{
  "n_layer": 18,
  "head_dim": 64,
  "activation": "squared_relu",
  "norm_place": "pre",
  "qk_norm": true,
  "bias": "none",
  "parallel_block": false,
  "init_std_qkv": 0.034,
  "init_std_o": 0.00566,
  "beta1": 0.93,
  "final_lr_fraction": 0.0,
  "batch_tokens": 65536,
  "doc_mask": true,
  "steps": 8960,
  "dataset": "wikipedia_en"
}
Each number is 500 + 25 x the weight over its row's rms, rounded and kept within 0 to 999. Layers, rows and columns count from 0. Numbers have three digits each. The size before them is the row's rms in percent of the matrix's.

# q: layer 15 attention query, 512x512, rms 0.0712, rows 0-63, columns 384-447
# k: layer 15 attention key, 512x512, rms 0.0704, rows 0-63, columns 384-447
# v: layer 15 attention value, 512x512, rms 0.0887, rows 0-35, columns 384-447
# o: layer 15 attention output (transposed), 512x512, rms 0.0751, rows 0-35, columns 384-447
q0 081:472524479519502496487537532509506493499481475466492477527492473483473525473522503482448512481489485556514500496500464521471513479516506476496530517495502496485517542525498472522530517476495494
k0 080:474503481523537481466448438466464502513465526485507515488544495446513450514460473534523490483551519521486511473505498512502465498524466476515531523502487485497559485528503480534484519467493490
q1 078:550529486469515469507539480496518470476541520505527518502467499505535531461495496512513525519484509481506463504463451495510507477498543526548478490486506497474472449497499471475499495528495506
k1 058:557491499536466526513505505488495464529428520512469520507529535537531510506480495483529504483489535459473488470523522505553513496527485481489512503523510463519507533552484509486470536523537499
q2 105:460493524543506522507484472458504513512503480481453522484512498471489488511535498497482515512513444533543518526472537524491525484528493464481540498490472484524544532520505519533486490457489497
k2 084:520488490508505498450461471453521489540472534494498495525531514454529490470515502486538478468549516513495487447494522536537453515501422516519494489508503483512558512530504467528506482499502514
q3 086:510496466450525473509494507515480489476499475502561470515481482507523534471493484497499515488498495514418467496476482522532567498542535542533528482502476506458477514481527480465482510524482511
k3 066:508485518528511503558527526553500505477493540512504521516510522519516498482517514540487465534496510491500518511538513482520521512455488486497491534515494508527445539427536509473478508511503472
q4 122:521503503446520476500534497544470498492473506514553473510515526494542526497495492499501503477498514510445524472550497479507524538457498480514479451506494546475470502481505486458514489558514499
k4 089:486492501514516450555495510554497476469516445515485482494499484532483538547516483520483513496473522492548490519498501464498513519495525486496521508514514525471435499471476525493487496541518497
q5 087:560483476545479479462502534490493518485520541538507523516533486528480470491472507493516474509505521485527493496481482472490435500479488525482483489492551489555513467496514501496525494481511441
k5 083:515500509528488515440488466437518515559503519531486463499495485465491510482488511485535487489494521501525510509470510516488508471496443501526501503478515489499553499548466488489505475466479529
q6 107:460482514442509486535489520506478505505501498504494495478479520470502521517494508497477509503492479483465487519508522506512525532542466471502513512560474511477469539497518473530495521496472528
k6 109:462495491488534456551499520560481477476480469482501510495498484532500505569511479517450511499467513499484525527555474461492481523497533500480503493505497502484428492469505507507493505554522509
q7 107:521497489432520467517553481547498463521450494502532464496533515510536500485482468486532513507524510501439516473546515475491518495474483467503494504538475535504487514465505484454508480585487531
k7 072:515475477472476491532520462572534500492496484513469493471517480492491539550502475492462531504506553528514533504493522499501498499493510485495500486513558499449462475465452523506500509529495554
q8 102:490504520533532532492459544480517514485512503482487517499474506519483544508541512504478490463462476472493464507458479510552531486530478529484495527477501507504520489536509555563515529435521464
k8 077:468501495478526478482485530502466507464467509482506532484491520530495514538513517526469525525474526531515484529529483504504549498510532491489532503485518500502486503486505527494493491491496480
q9 114:465482534436516478528494517520485505542515496498518518483500510487508507505530533507473510500496491531496486521522553506500494516531482482489502538568464519478470504495475491525487481533441522
k9 113:535514460476488484523502496554455488475472480459491500490495477484512533575517460507462507484491514503507533537524483495488516502519533494457503466510518484446456501488499526517485452574541519
q10 106:492487494446520481530489516516469480496511523527492519473471500469502510510500522486513521511510466546496493535491541505502496488494497502472501514556478484510445489507501495546515478494500524
k10 093:518500481467492522489493494520480494477475486486506538498501504510517516557499459499466487511506518495504510538535496503513495522525537479476499475489536473463477487501518503530475459523520523
q11 114:501526502501511451509565490547535513533492511489513499518501552443500506476474495474451495488539493526479493469510526534457490539445467488477474498472484483490473510546487505504501517511478484
k11 098:468498517526512526472477497468553496502478520473496492540478479487472475435514531467548479500516480535530475471470475507544502531500501540497517520501535522546509541508508479527486561428522457
q12 098:469501496505514526488517479481536470523460459494441479518504527475522474454453487494515484513487484504479451535487463490493533517494486546504490497460490479519533481518503508459505526494518464
k12 103:514487522511542502490552488496511493498525512541528486506505517557487473460467543482544525502448480525497468488476474474538521514500518504496517520458517552550499536504495488472526513488485423
q13 117:516515486516546514496482509475500465485468506499445502482468483499478547521529505510456556476499462500500514509463507542505521488489518514500475502504495514520499482528506520535516492461534475
k13 111:514527516500483538488516477552472495486469502495490508512503533504513492533503486476495530500484503497525513538510489493481498493518547493465487498476510479477472510503492542534487451525528499
q14 089:454517499513515470495513498558511515543483463492499508470494511494535538421513506508481486492495453511478450513470530500514511521503492494498471513507498532494504487508498508484513501486454504
k14 131:494478484536494448520439582443510492495519514513455489520489487506531536481506495487495515497489485485506525533486438496546515520463461523519524480491466552512510533473517495517497544478462507
q15 104:481523506501462480522481468525502479496496485502501499528502510533488469435474516458527515521490478488489460458470484510503517537517483465502509509459499468500507510491517475469538508468519469
k15 148:502493479498505421483519527476519521501541503496534515483514462496517493445506568534479513510484515528470509466512516515534490463500447481494501516508467534524517453528468448498549492507490517
q16 093:498466492510473539484514561504471484507473525510481482497516511574443479511459502501547503493514479495479479478507507511508484530468520497511511490523506462516492508458492489462493473508489503
k16 101:503490495487479591508501509459479484454458538511468503476491544486481505544513473499517489493480555524540439520480490506527470488503553470501521514486468468497501495480501537477479481474477496
q17 095:489534461525500467490539477509522480490491489469451499502517463528465490511523460489458470512477508468479508513500471482482477452515508523475533515412500521448562498484519468532481483504478522
k17 100:548511507469491419518501477508514441471531515528505488502492526515520495505475473522457465551506519539551513512547486464463532491501498507501472493499483532544501481491497450502491501486484497
q18 089:491468471542451505491496480528549486510529497492483493519493512452520504559516475543514515500519540531528531484484491478514449532486505529490523484500481506539504503506517513458494510538499498
k18 092:477506491533518552510509520474518512517503512487440511454510483488514461479508441479529483473511539484461524482464478485554485508461539502518503535512502483498512437524512492514534495500507499
q19 103:490512543527458465512560499539482513486507516541515543491506508498506464469519493476552538510492526521507429486497504496491498516579486477485521493470496506464502511500484489494545529491532533
k19 093:494489458501492496520463527542478464514528528518510486483483497524469490464504500535502486480517515498498503400454503525524550509489496481502478477469494508500501511498452474503491512490505459
q20 098:498510504492484468476454524497503497499499505503521498519488515548523514504513542524514479483512510490459523494538498492542454522501557531491530496531528563503482475452476496485471489492473495
k20 098:470476511464464457476494529515473510464516488518570461474516499509506540488499532472524507485489560521482506455510488490531502471481516498481525499489535532478534510508496484480558508509453493
q21 089:516480509487482421486530487472500489489520480482541475520561497433529518516520509471495546482498517512487513471532513459486479516494494480469478537475499516528513526479536561491495485497501536
k21 092:502491523504492497490503541468496499516474521504512514496519476467459515505494486526476503462506510515496531518534504511502533516506459497509518484497456504489524471500527516554477491502481480
q22 093:549475520525485522550560535514488522456517527520521489537470521516518498506510488471550512472461464523503529437511537487508504470539563492480537521535530480536486496486539480473509545487457506
k22 094:515473489431549473535482534479512510482468494523492491513494527463461546547474510527507481498485510491503473499529481471539526474529520528497535511539537542510505502439553517514488517501518465
q23 096:475518505503492482521499494505497483484513463524481542480496476516461512485488475487505494495501484489453514506500516508521479462500491540498471498454516490499506491496497495494477491488469501
k23 089:473462525462469483476534475488527512541491524565495510483490507532482490482467500446504481522538501529488486562481494484461494473514508532484479486495487492479503445484480496514545507535459481
q24 107:551487512457475516478502489511491537469521476537456481516532512514485508462510472509496498538475497475490519495513516523476533535512516506489513527481523465506514539498511472471503531479535514
k24 126:500488510510508585523491501476510500495479511484468498493456554482486467567505439468531482491520514468566449480482488476451463488544516503492508489472549456485482488484539574484487523477500474
q25 103:459530487531491440501470486489544489507526438513531495507534419521474495491531468516461489488544545504516524486503530505523505505497477488498531467531466487528503559534482526515521502487500520
k25 100:491504483497489507501560477497491519496481530480522468503480463489462503478470489462480516459511531467545484513509537501462490495519500497513481515529505460510542516427479488512494513537545508
q26 105:521499496526467487504493494463515514513474507506514510542511519498486496491503497522533508491525509488523470495501511498489547504481523494491509461501521511504531513454515494505480522489488530
k26 100:479517520496498514450510472474519497528484489525520479535482496497503501481484473497523495492478476498468510489465490518517534472480554520451513445500499469528545488475519515498491518482495487
q27 094:524473495506473482453482461524493486493535509481511501457546535504491493488486492525494518480545499501457476485497509496498476486500528533468523517516511524493472504520523474487524528470512452
k27 096:535464430500549492531488462480535523473505544508506513484508489514513502490528471512466494468471565493494514521529515519518451466528525441456488490453488472496499479494500513481505460484492541
q28 100:457550474489510484494541519479533490483485574485529493540478475547555486499523537468519533518480477523489483484474496494487478493479529534494498505479528504519451448485521478489532504495494511
k28 096:477486519482534516501509505530477509520481517493481444519511488514460514482541435518526515504466525484487481477493554537512540478454515503516539522461493496499509523456524504490520477493459477
q29 106:524485477507506484483525490465461481523463506484487507481517538489527507546531530552463513470514502519477516522470503503443501485480494496478486505481528505502504478499505484505477511494508525
k29 110:506516486456501439499478505497522531511503489475487516517520483516493501468477525523478533500501494528459534538501497523518508521458471524507477496502478522507514497507515449521507449511498495
q30 104:512477523512477495525547555557498528466534552515515518483510479538474477497508475507511517503467529455508473498491505519547494482483503494475531493494483503540513507492545498499515482518519496
k30 101:472487458511481545517473489399489476494460511537508514472515488487507514586560467526499491483477521490470476547516497500502493488572516515510512446498481489469478507490522522497487446477480514
q31 094:471521554483496528501496512547545497512489495519453503560479525481422525494506486500483463510461472517488507516481461509566544505526495470457501491488533505478477471487483517521479546478469502
k31 095:504507472440526480481473481485509496482446502511538528536525479516501512470471523525470505505499467511507536508534447492511543489521511548462495451511565524544469487490516468585496506466501505
q32 090:469490522507510512480521463458499499514495477506486490517491492448478531539457553538500528522500507488538537446535472543459524499463466530500488480515482504473468558503473520522479509501527532
k32 097:447487515509552464500476517462523506524468478493481504537493476513487486493515500549470501492516521515438502510512500515508494552508507505531478508486474534565474500518512502478528477519478509
q33 099:492511471513487512508490516521515486495501502511511472521525485491469464503482455493503515500499544502495516448485550522464513467537546466495516476487511465453534523478476538504489491509511522
k33 112:461542478549523559520469491526476446535477501500497485462514477506503461541517445503521448448529483478478508492468485501479460515534546526535531498493516428484481506496526476482496509476489483
q34 109:527490497444506511505463502531470512478502512514483481500472488487558529488448504539504459525519484504469471533477539476542514515483494497502499458504499524453536525506481490493512497440494467
k34 100:505501511513495504503506484534499459500498507547513519507486468479510520475467555504485503514496535548494526495478473497520463520473473486479491517511487495509488462566480492487526505514522491
q35 096:510536491531508481488497529461508535536505510511460479516510500506505519485473484523478461477505493505514500537518445508486466494467499500493467510514533514506504505503486485487531482480486463
k35 095:477543462507522487477511479476537513491536521518503488557506490503493515468513518481487493513493491502514485512565459484509475512568494529504438490517518479473503502522472492478577470491466486
q36 098:518516478457519495516466506492492496525524471498509448481475466488505488466541520476528500507496489535483512477474488466513518454544514524479517498501504487532516497495547515487482452523478506
k36 101:523463505520496550519509510445554504498484487491501497497504527523489519562556457466516489494522492516519488525426520522460479466491507529545497509473500498451481499498531514509468453503511501
q37 100:512520461551516520485507494516479519502509509509463472517487515436487499445571479483465507498524500485470450485496543528519523557529527525496499514515457502509497483488493479530520489501536504
k37 095:536514475566485467489532576479475516499509483492500493534515514442512475496551488501508528503489475523498491497491498530469512490540453513481480533544454555460501497545486478488528489511515490
q38 095:546504549488490441540482490534480516460483532540504502538529531472468473468513481505484493506482474505479445461526477472493518521552482522559548516498517508536484507496449491524497514473455497
k38 091:436487527513561477495500522493481488529506482521498503540479506504504491447471491538453501458463533520530492510451503511516532472524504475460554512509490533454522536527471557439506431477473519
q39 103:526478473541486542488497462489499476471511513527494503505477430484532498485492481511525498505519458512495503512450487517502529499511508504495483496506459485504509482492496516475492478468483494
k39 107:472546490481504545464535482456516491507491521524440484512541527489494469501512513468522492502492492460499457545499484507476495525550543525493500480448483458505508453484490511521470520469496530
q40 101:503514505487467495504479496507464519495465517519475491534483429484507504477503475507454494517504501502458516491463521505499479499518507503495517526458496484480514554464505440545512430465470446
k40 096:492484512500484495544491513461475465530502509438528456472478469535506481501479533483487484496512520476458485501472530462487514477499483483541482508509444508472470480500506515478495498498469533
q41 104:497479520506526523496520497486497473512465515493498508561465443514562532499460499496478523500519479461465471527499484511528494513498519552451514531551486512514515500446505474508488529502505492
k41 095:474494509482511502511513492502477500499515527510521533486476563472505493494537516541510497518498468461453463553531514478541521514533489502471537535507439508527497475444477496512520475532491470
q42 110:565499504454469509507452499520509496496488464517488483446479487530482527463482493541481492540496469539473498506496491539454533547459496523532445472505514482514522506515505502471493523498476499
k42 094:490537518512500503483475472488503454483451474525489474563544546465480500570532502495479493481478508503491446490508480501476496526460517505510460550486497492504498455506470488476513498525505499
q43 114:499512488506500469493529476498496487520510531459528515502525466514482464531467509500506513508489507506519488469535474463517463476492514516489471559527489472499465503459502483490498513548514554
k43 101:482503491460551495457454516523515486543522508511501489543476560511506521504482538516482495519486476502533470516517484527507543488496505507452504478495457534535498513484530484523523485521509497
q44 097:570484510469496474482512525533526486448511473503498478457514466506490515458451546493472504473532447523501536497486501456507464517498533484513477519535498461481519488499504537519522466539483506
k44 105:505468513548535444528506534511483523515533528503537546526491475514526524471488541464476488427494521559508482520487511502504496523463493541520540522530494500478528465551442520484530526470446518
q45 104:470490497492489546494498486513539496500528536474504480482479503528505467456467518479527492515484546472559513491517480454482477511487543471501489510505479455517490489474555476489473471523571547
k45 101:538525453483477498503480439497469514527543492489529475475466492566513511540473487535503510502472522524467497566529524480583525476489507486495480476481502506538524499468492503505481491465470495
q46 097:506525511525481514480493479499476484558517472454475523482523558518530540526507517467507466502462518558543477520491471468479510545543513488545486521527504485498519467460534451485520511500499482
k46 093:490493509499489526450506527496508483536511490472471489503508533471490475505510502476530472491512507473514509464494555478511515484523504461515490463513538471533486485532533500478527537475522522
q47 100:472493542507504470462501462502498526459519532464502512494469474499520505511458466476500524477455470504556514485536468483493457438466470503492484498459537496474481503534506487468482521542542492
k47 104:503502513513508453512484478463482499513543519479520507465507461518488502514535525494463511525505492504478515502540497494447486533490481529513495496511501565489510451528474463516482538509490524
q48 101:498527497515509498514488497446486520526490456471504533495551511521521529506484519491473488456490472508541484467503537530482476508470452500524518468461521493460546518492480505518494473534517490
k48 092:504499463489485477507476477512504492522505513451498496515526472493498516518486475496499465481548512521512536457503477514513519516484466468529477511501511490488472525511441503466479501536521524
q49 103:511443475510488489529496484480512467483480498530489478518513514526486452539487483506531526517526513559531543483473518510515500472479484443514511448479480450543483553527454520486482506474540534
k49 106:476520481526495469522498516489488481502503496519516492520536479503480488432482512492454510516514517521487545497522509507497449476455487511506500481532483511499509456511494473521512538489500504
q50 098:503479513498483473447503530528527504505476496496565504511535479517488471484561447513495553515484505476475522488467538482456473461454492491485457484474513450504520489474513473492483499507483507
k50 095:468517501485482534484483488466504477518496499516484506512484494543511471541522497522496499506469499466444508538513528511488504505515493497499516464470508491499495472449480493536460459504497505
q51 089:522507488524501537499507520485513510473474519494510486479538505492524505467482539500484463503508474497476493469495496511492492519481508486531497441541530542496517481480468510531491487485437493
k51 084:462512503486459516502483474551445503475583462494513514447509498493540526545458460511511490501522523508476474432485551439509514532475497482506513480516501483487512567521480471477510475480472542
q52 098:503491499509475522525491514470446468481479523475520447461484454513459521486435506536520532483487482516490515492528461487495493533496511505528469523493492476504495483496517492494499475507503521
k52 100:517540457467411525499507469479467513489490488503479475534469515510488485524500479526533548553484475517479490513522478491490549535496513471516524491518486490528509539447535500473483473439488486
q53 089:500520469489487520542506519477504472455523489487485520540508552516503509526499483518524491443482497436481455508483493523492504489526519513444496485540500547498508500477502482529512506530487503
k53 092:490459497534483494502510526513478487517482495467477555478486483449472512531541506484458444444497499459532521500519474495503484517505480506496515510506529527483478485481473514533497550498511459
q54 098:508534486494489510480473529481504529518498471467479512528506524530473548487456512536486504519511462514460533469483544555495504514472441484509480501476507474468511492507494514513433502487508491
k54 092:504472517490515461499500514500516502500463508477497495497518503497501526520517481525493516532528538507482510476496533505477491491508515514504490480480528527546490487540495536479471484488510498
q55 097:503514491525506448492483512505548479451483537519527519492489538492506466469488468524501513483520518519454532463520513452557505481516508475508461516466490486528470498471491519487503481494486510
k55 094:486528489493479496480514498495503466500500543524516520510530522507487554490479535508525480502506500506488501544490516485504488487547511468475490522521520518494494469503471499497492466527500509
q56 098:484489515476484486502533479482544521440502516473518512488496498541506518491493514486527453517500476552487521484486487539511477494477499489468513537497504500456464497482494519524458491480517477
k56 101:496540515534502533503497488485507491532448505476476497492525462521528543531461503455487503469479518483499476480496503520459477530499485534516502482487460485481509510506508517535480496503444495
q57 109:509516479464521521504469530544501477556500496500525488538526545466502522502508483501495510484506480514487503554477501514499507502487473483493489506538484490516519484548496517554498507487460511
k57 102:477493493511472547554517488469483499499477504463501510451475489496503464521507492465505509507507526475527515498485511458512484509485542500497499512547575456482441471492526506491492473513487460
q58 097:490505462497492490472538520482526506554501512524518520526527503530482485598488546554543456480506485476508511509450483455473507485473498469490529539470475487500456486485493518502506481491528459
k58 097:481515500517467482484494450493528538452525496480534508481504482516507496479475476546463477513453493506537519504520510492504476537471490523497486475508441471524516531437524510513509515518499545
q59 127:489504485510525494492535476504496478508469502495500483501479461511469486536475475483524486505494466552503501505526482498519544471479453499518473517525514472494479510524449530516529511505521474
k59 122:514509479506495444496526526513517487491498479505520513583508497536529454435520557498497487525470446546495492525533505497482533461496485547519525510512512538476483511521482517525506493540498502
q60 104:497597533493529510515516521514507524520503503518498491492484471508485499487517475471525523527506519488517481503452526479499521474442508510461514531478492495547520546483485499501493496520490514
k60 099:527543489512510498522539470504469478503473461539544527577503502481470506478510487516519564523473474529513472508511483496500511507537512511517510516499506498503493477517439529489462485506501453
q61 099:522470487521533456481475509435549481520540486480470468498504488501461536571501496524485488479505509490494523510495485477469525499503493511507504453487475486548486507516552501523522507490496498
k61 093:453468523534460481533510491502470506478502495478503481472509534511441461500499492506505487507501527503474501532512533493514512512512509500541548551473514492490453498519519471478467464533523513
q62 101:535488505533506503466511475458528500497478488440497506521529463496505501454458531493469524480487500487514528468513515477501492476482510474530480506552506502494470518502511533508519468512524507
k62 097:521518538433490457543502545501482489516548565473479491497510493543516517486524510549518492536519512498523498467539546492456506501481499474498479499506516499533470522500438462519508505473521542
q63 094:516474482494523498461479511502525532495475458513518453507490524538488472469483452509504485505490515511511476517532496494445505479468500518490471477484512501523441511533487498484501501480572513
k63 091:514468496491480530532513443535540533551499502533456497522458505503490503536505448486486490538493514504496485458502455491493477509554503505454532503470477523494486505497476525486527499485521546
v0 121:468496500456477504511532479520520483492476457489516460516473497497493430494476553555476519453467498519466512515540502526495517514484530554468532534449522497488518474514500451513502504505469520
o0 120:509525544513506539526514495517470498509518465518513500540517471500472459495532514523518502482476494543490488525493487486469496450464478504467508520469521525483446538504503533500502435505491487
v1 115:459502528491549507488506541527490504471535470513489446513523494501523541505497517504493523543479504497535490490498526489512506471515529506461485488496494497479508494556556500527506472507518540
o1 115:476496509492504514522483510510516497538550453507511480465539525512515511522494472479510467534475492484501485533476487448507530514507495485495507528515470517495494507520556513519496500504543503
v2 119:490520521502504509494489476461496516460497486490512513508496505526509474486496525470515527520510526508495479521483474461493513464444495519515447506563523480511474552488492556464508527513496497
o2 116:497470501462488466484468482485521514470476516488525498467496533522501484520501509436561530496512536556489444533500495517493482521461503456498486493550496527512471456524492558465515519508495531
v3 114:527482525501510487505498514519492471516466529509454483576524474481499553519523482495522519472495452489544530495489490555492484508511499509494505499494437494502557481496478539523488527488539471
o3 114:504487492522498471487502478536492485501455536526533501491521427466472522517496532489481495450510466492542503521520506521465476519494465498488509520502504471516503480510539513501481563489461493
v4 127:517488478495509532525523493493511515472489500512519497457521500506516489466541509460478497527548511530514474553521473521518488447511519507487477493510523512481500494504488451485504528486496465
o4 123:545489535540493473488502507508514517492502501503512484509505516535521541503502507443475529561486454512515534497548497458501536473496472506506540464505539472488482478536505457510497496514487491
v5 113:510504542482477533502513498489493493457489470457492482454507500487518560496485469520491526485470487491512553520492529498481481512497492528540499515528482501494517509502464481520518502515458521
o5 111:512498521503452527487509493492471461488528479517516476481530476479440516493474492527508502504497523495531499527538516485489483505515484501530491504521494465480547496478463439547468478491478526
v6 121:477481472518517488482504535496527487466502466527527478518503494507495441512531526451514507503504476521512470465515465425506508471499502483509508478512497492523484476492537484463462493544468493
o6 117:504506439495521491454510481451506525457487480552501496497473506495486479461512524509506485533482506508514510503534494484495539515482480490569514494515475517492484510467490531513523495512494521
v7 115:499498499488494542488543505502525535491526523478508491499516482495488480508457518433441519481514492486513550522519534521485457494499462506492496484530547510507504494468517446559521497482465497
o7 111:505490489471499527443519501452520492517490526508517514518459448498500502524465518481489522478527474505509521486521512471484514520512441480574505523501541538506486539540498490527507533471490457
v8 126:516463496475523474499506495490500477515485445473484483506491483475512469473502475479462520521517464495537509508457527500533476459470528518520501525540553499476467474488529506462517495514490514
o8 122:484494483483523505514475502470507457462507464474506499491496525447522477488454511497466501501487440530508508502511497496481476475456512497509500519490514511495470516458503514498476537515476472
v9 116:546496564460513517499490516471535478465546517485484502476466443487533499483523518493517499550508545457534495498525511496483497488493513506532499509510555503506520483499519488465521546510499469
o9 114:533509511485506512503515483484509515523469508530505526488506510477482460511472501494485515537502532529501520484487536485467487476505550486514528483470537529496499487479523509475451513498504503
v10 118:475524426472521513484536509481485501517498506538530474528488514491528480511491520518489494500486544483504494490517504503441495529498472503517512488485489518519533509499503473504457541525500542
o10 114:502485462512556522505492493468467513539519521491497484535493494518508486453522509480522493522464517477497477466550522513499527506502485563515483499541477488485499498538524465518461522515526507
v11 116:523473487496452479435490491511476495494556512558511503520480532515533466505465494535521510471487512487482525513526497508488524499510509449503501452501547506532501501519556487515522501499504471
o11 113:485500473485483472505497530500500487478480463456473502498495488547506499534492483522465553506492527525484540487496490497424526492486516510521495494513544528521454498517503490503534488513508521
v12 115:474470537506547498527438479508515534492472522526509490490485515556489491497524518517507474469467502489509489495479517520463498510496482473521524483518512493459502503558498516505471466525493483
o12 112:522485490519522513527477490486510534479477526487505460498497499484492487503501486513528535529474530495472476542499527536516500519529517521548513511501511502555499535520521461481529492497490512
v13 118:495502523493505486507518457470470508487518514531544477493498547514519474472529504550468503505493493507443490511498493539504533503511506464512505508502512490481489535498448522472549504448518493
o13 115:515489564476499487544491514504503512509514516517535519504473499498479525476533477502462531460493469527464487517506524457491515454483502473510487471508484506470526488517544492480556573472535472
v14 111:543520533504508510461537488478489493466486501522528504451454488476483480529504520549505466529494484494469499484528515528554511542442503515514510503511477504512499484551505477512532496492529485
o14 111:551552537492513507438490499512489531502533501493562478552446479444462532502496519535500525525512471491527483501498493553516472488504507466494473503519489516417458485517474514493468472457462468
v15 116:520464488476513468513514531548464464529506501443500516473431493492468492488465504510537498525496519489507544476476484501522506516506526480481448507479474519519561485501493514489461549467479482
o15 115:533531513489510526504490484477524491522500499494483498475499476464459466492447502486487469498488481482536473478532492509546481476537533523500496553509519499521536543455480499505456495484484481
v16 119:508510513476493496470523476483510472498466501478500518489526520529504557499472515524531497483495492442486508487513499530557514539525506531511526444509453513497492505518459532491484520462514495
o16 115:504476496449496446472482473478508535529464494471539484473531523507490529498461479539510519511492468500496518508514506510505529492479504527460487484552501521473494518515522524477477511509493516
v17 124:515477490518521520440492499521560514494514540500511535464467488534529528495485502502439511521548498470526543461508502495467489469509518520450489492537521490530538490506523470539489517504479552
o17 121:578507482490480498466509511480542477498528500460498526494479496548514474530487480479500483503504512472492529518507487454493484491515518513550498506548531472526497463464567522515468473510468514
v18 114:513528498507549551542500522500454510516487508508510511525485512502556455513520509534525457475447513494501534489504542492515467508518505482502552511505503472472512482527512506503531481497485487
o18 109:501519482523508521526513502548460461496511514527505534547469500475530529482488510508504511507488544505498523471494474466499474498495494478497537489490544517459505497466494448516538504488499480
v19 123:510468501450508545494501489512509474515481510501464504508561521518491519485483521481499551493517484466484528482501505490511498484541486530513489503519500480464468537513506501493525541480460525
o19 120:540467461529517464467495492448482448528522522498486453511538515458450470500478490490505522494510478433506492478515498468459469492538491480517523499505523541495439546514553467499524535464491513
v20 121:504478471501478497555473507486456473552506497495531509489542488518494503514496461523484514512453481508518573456452489512496469510476515525514500527515478463513499512515472499491531500495505486
o20 115:525476514466515493501470533544530534515529555490490524528510487483463516486504499540466443512516509509532530468496510501503509504509473509533510497489487498500499499516504517505526503478501480
v21 120:500493499535492505505495518463547508515490477481472456486504451478511502542481545508497503464470503504548511479507475516461487489483451503465506426479509521503486486471537523495450486528481535
o21 118:497507490519505542454468526524488510505457494467500480519494447561481525486529546558530504504484499508522534468516494511502518525488450524473487449492487498474489491512501526508434507497505502
v22 113:485553520472553504510508504476498514475466520541550476445538484544475479513505472519526477503479501522489486557487536484476473517456525474540536500517516482506459524452504456525496522469507526
o22 112:464492515485483506561479528489470517480523498520519497480509565514508483481539504517506490463450533527505480520493502482509494525518528521564536528568493518472519475481483475471527541513533534
v23 115:498505512500525496540505460529509538537510473532508503433509531569505484523561485478502474517453536503494463497499522509473458493450491512463483513486511475495486478518490476521485510522507443
o23 111:478489487574524503503501489532514526508481519466483481490493515509493473485486532477499567461535507439479502505494533524509491531487506474521539498537508518530527519517475497526499540515466525
v24 115:559507503493489510484514510482517507479495490488528481476484481515503480479494528455520528518478505490533478515468498454493521509468515487526480488470534478496489504472500484510525537508526505
o24 113:550477499499519524500523494515488490525464475506489511501467482462511473516493527472494525549494460506504466486496466466517519532502524499479497508517521473503498503517479488568489576526482521
v25 116:506473509448471531540512503498470471513498518470512501493518559503491435508490525530500487483515508535453507459534537498504521483531531555474499485514504518468517543499533510457466501519505511
o25 113:477514494478521526496526509496512453512461505505470542511539538491513517529512507583524490514513514480500474470480484506488508502517585492517512527506507498515490506461499472433478475524514490
v26 118:501506488476516556535514508500561497468567475491492549528505512487543490502489487540519490496533454525499457533481462448500499516499490494511517522497543473476522499510505509528462498548500527
o26 113:515544496519535477513514503523513464466530480449516492550522515516508447502519507562501469499510504510480465513470505528473508475521464524508535487519553459498521510517488502523491516490506530
v27 113:496472519504498505502502471461549515527532523529456488531501486533512520500487504484511506504482518498499513478459515506488478498469507543487499519516535483488499531522523522478504527544487480
o27 111:498514510493482490479488507467530502502519474506459496522458512485497508464524508488504494502495497506486532526488536523526488502550498551484516514546533504484518488444499476509550494487504532
v28 125:530498526520492478531488473483496497489467517530497514516485478513523511461480511466502474492506507475465469524506486480479482452508470468524489520463470499481527504504495476502510498523520526
o28 125:484507539510523512510514481494487479474482535470501498540536509478508508448479484486499464497519517531495423526505479524494514490491504512450515502474480524479509483497480498495481527495479469
v29 114:482497472485492526536544467496513529470533508473515476473523513485505525503497478515477497471472465511480554489523500474448498484519510495459488490480482476497443506517535500494488508481497517
o29 112:510500527452534491481509492529497523522505517518450475531544546506432486519486472529514451524434529465449508467513497503504488452535491517515482537489506489463474457535524485438497512501472531
v30 127:496468477483469496493466496507449518493544519519487549454467474526550525481472516535521464517543506527518506525483499490471501525494542502507502514524499503494475542462474469469498504483554489
o30 125:534488468508524506497507468503476511450541506503452510490489518519500510477461474526537479505482505499471491491501502488472547483499540463510500496522479522511449485495509493549507538494463464
v31 112:481512487473495530547463494490570525495547514538529496522507482487546497515508493505500503488562496483512523534456487503495499468479494519521470490556505506533488503530468523466435480492474480
o31 111:545477501494518490516519558464521508440545489475522497461489491489529502500473517523497475525501504518491508540480458474508506475498483486499474468516496494481536508476490528476436495470475465
v32 120:504515503514522496522524468515503473494539525502513500478500508519450486514502489515540476487521508501551507484512504541529504504474525499513550513476517491502506468491504517485525515516485560
o32 119:504497490492520508489552488533532510511472472519493491498483539498515480463545489496569500494511498525517492506528514537507515481498534520534515488510508556498509486454535439530517486496535508
v33 121:480497498463486498543464539474500462463506540509500505503488496510540500513520537489561481576522512518462509506490487539497547499470507483507491490507521495498486505518474547498469498493522528
o33 119:465547528466478489488487508485511478489469491496533524505504488512501512483493502515472523521484543522495487507490490488542481532510498462563519455494500472519486494513491486478505545496494536
v34 113:486503501485470455535513470509482526492454484504490494491458471499493485497484534489485497499526533516535474446483470483492474471484515545464474546453492520538446479530523536488523452512502509
o34 114:555538516532527462488468428557496523502549529480514474543496489501524493493508488481541528534493505527520513545482450454522480498497478545497495499480495552518517480498493550460526511553479510
v35 116:513491492488524543487472533458493455534511459491536505502500475465495523527501499480483489483508543471502518506543510437541489497518469494522489497476504481527514472472534476491531520463476509
o35 113:497507467522505493559477462454475506523493524522514503510534491480485483534526467521470525484520478506519527466489504502535519490488503504479477507537511543494528538466496508528478558519476521